Weights of a small GPT-style language model, trained from scratch on English Wikipedia: 3.65M parameters, 4183 steps.
Each number is 128 + 24 x the weight over the matrix's rms, rounded and kept within 0 to 255. Layers, rows and columns count from 0. Numbers have three digits each.

# layer 5 MLP down, 160x448, rms 0.179, rows 80-159, columns 384-415
106096146102109163163131100151145148096099097139163156101100105127144131126116140088085112131126
152120159137085181140095113130109146115136119146125111089159116139121122118124114135148123111129
117125163095132140079124185075169097143127107125124118127107117096159102077120131125119160159097
123127069158108146129120116143098110100084121130086161127140152119163115092127101110149097103163
097118152162134124092120123117115141147122102117112112121123149167147110150107119127111075138123
167083154130121130112131101120116111116135090141141147188120139139154129127130126082091119113166
044141125103135086141144146137146117117107148146112132159139104138136102115129153135162132083150
158169087102143117164153125092120143161127131106171095115126117165137118110164117115099154099135
179134116127125133076126117140112096155097134128099077120135119145136148122110143108105132154107
114185087131100117132107104182140120144148117119122122097157110163118111087142126059137130078125
132099164160086114149175114157090137136097166091144104128092087132166114126121133158116102107108
112195104146081150086077156119123128129113180123113154119106129100138118117155106127100062149153
106095114105132140095097078149162123106132158131158130148130155104124154120130151148111137131106
178158122123169100107145119149092103130123079156167171156131152088130125188136125133132157101171
137120130144169130105153162113128139133148121126118138128149148098150151104162122112106128110129
090108178114107082137118132150081118148095133150161106145124096109112117158152107134098146112100
125093155132133111110103074178145115137122109145091117141156136152075133103116152124092098149141
134101131133127132119140111116089095155127124106112116145144129160092138096141102160136103150096
168147106088146134081103146106166134103140124177138136175148156096112104118134160153146123088127
139129149100120131174116110176176145128150147089113074120141150163118108131137155129105142101109
121150112133114150116119156103118119129122117199155101134125117144101125129090136136098159138147
164093126151133167155123160122104117151155127123105135115130124076143130138141155101149125129104
128152144126087132110141138150135102092123116165167103105186109159156097151152194138115121110109
140129141083121097167102092109144157100179070124112140191137154176122106106148108117132142152145
140132132095110118075127128188145156100126190129147109147102089136192095120148125132090115107122
148132125081167090093172153146104132166133089118111141126137121164108137101091142174137124188115
123126165093172150123103149099128132077135155087100115137141135098149096105143127157149109118146
119121134129130123123133107132132134129154152136139117115142137083104081109107119141159127147123
142093117157140152067108080124146136099107157138120079107129144167171145141135103116166102111153
139146164105083084129090135112106116118132143157136170109097143138113126171109121131145112124120
111120126103129110076080131162122110103102116129098124109162093108135141131135107140111137160143
107128086160145143122132141131088066120130087134145108113129083142117122151160109118094142124123
111164134129129113088120143124125100119151127114106126150140135100094135076104135133095172138169
110130159114120126135139117153164124113142096142134109129140133123137138121107136131143131146164
128106128094147127125079118115065141157108149146067155128125136047137124161126110102114114182127
163101126093133098116104195127073177117131146136135109103144134145142104156107155137111171144139
076076138149171112150102153129108108150169138144082141098126133080118144123111127135137110168139
075101102150129100148100124133145126111158091155134089122131122113133116079155139151166127154161
081113134105105126122112139111082118144131150169130108150164102125111105163119109122166143174135
119151135082172153133136148107118120139108119141130161143141142073100149087070169165145135134085
129114080151106130138127094159186116096131108168152143109123151125150143111123170096167125141049
132117087099121093096159121141104124146122152155105098115109133154126138138143130113164110140103
131167093141083111136112154122084119152165112131134151121116124102111120159164149178127118137135
129177121154075157107132148191119117132173138121144130123114100139127119161132125089123129142112
148161143128155174106126120106143087164167175175115152139099157113085127175107146115153149129139
097098110104138127129128139122170141179120133142167080138153136124132139129139180124131183115140
101131102124114088095086087136125141129152127107129093077162109143114110115139164132113150141173
149133130143174088116128137118140125195157157108110114115110131198133087098130149082132157102163
150131130126102135115153177128116083124129142106142145121118198147108111119110099123126170131099
123136173198114132135131141117108189120125168095129122116109083114138092131130095142123160138147
156160165117119109108136112115127101135131127155138146146129114133099114105121157074114087153114
142112065102152120081115136148139099137165165138140119183138105149157109138129086108112154105124
103105138129116188151093117109101143137093198149123158146129134130125153110121146089105099145115
157138156128136142151144151147159103149124145139123125118134117107120167095106140157132149103111
109113087127094118109083106136123127103139112099121161122103113149108109135121151097138097125116
131120112132130142174159161110100085154115172100122145126149139102178135160141106127114141122100
115111154135147155084146165113122143117130125167137152146112145075123113164064172149122110147121
126143139137086077152161116127109129138112154166147154159153142155175128119136145126121108136145
150139112100121110192132112150124137119118148093134136095091128133126117154111146124135153088127
155126102111110142116105113120083163145141116140095130164158136150126092168132129136144125090121
102156132089139134152092118170132170131159109132132149129100148151133135135110159107110100144127
158127146113128139094159086145151075165118170175102089137140108112118169136132152114187157133170
117122115118092146124143133159135122102172128142111149154177119143128140139150146087117088105142
165161128073139163142163129131128107106152124135139130123123119122112103108118157089101101089138
086134142119133110151135126137084138131126143120113132107116109154114099127120125149140168110141
146126104119095159102125125121142169136148119154123155143137092125159148148164124120087096123114
106154153127077160123103103167087103121133142121128139133112135147107143125122175160149091170161
195126118140140121125139107128164090095138143130110098090153148145140141125112126077138100100112
164118153088140124150129139127130121103112151126175146111158165092137128102136122132110129118135
114072098101114165117141076155144157107146142150131127143129090148102159144143113123125126162133
120125104141077115117120147176115134106164157137151142120109130109114117083092120091111108143148
129134098141102158104126184132065124147131179156155157137162131085159136159115167144147085135104
087142109112141128161138160154109126117126117140135104166115158103122117139112161121116124154148
175174131164118124163145142132111140123139093160106108124125133089156118142146081122162130153136
113073185111068147140115126093162124093136120164123113120179094095138140181096160120082158112144
131110125146138111104104118101118134143112152116141123122154109144127106132135133157153110137179
155120122146128137095098135098133092114114122081122130155139117134107108133179097137133157162130
138140140076143155151135136138122134119129146125140120123118139138115137134110144123087126112132
125118133105105104121096135138086109118175108125105145114110118124095077132151140159114101119092
105146114151094156115172120128086137119126118103126137147150122107124138098152178138132164106138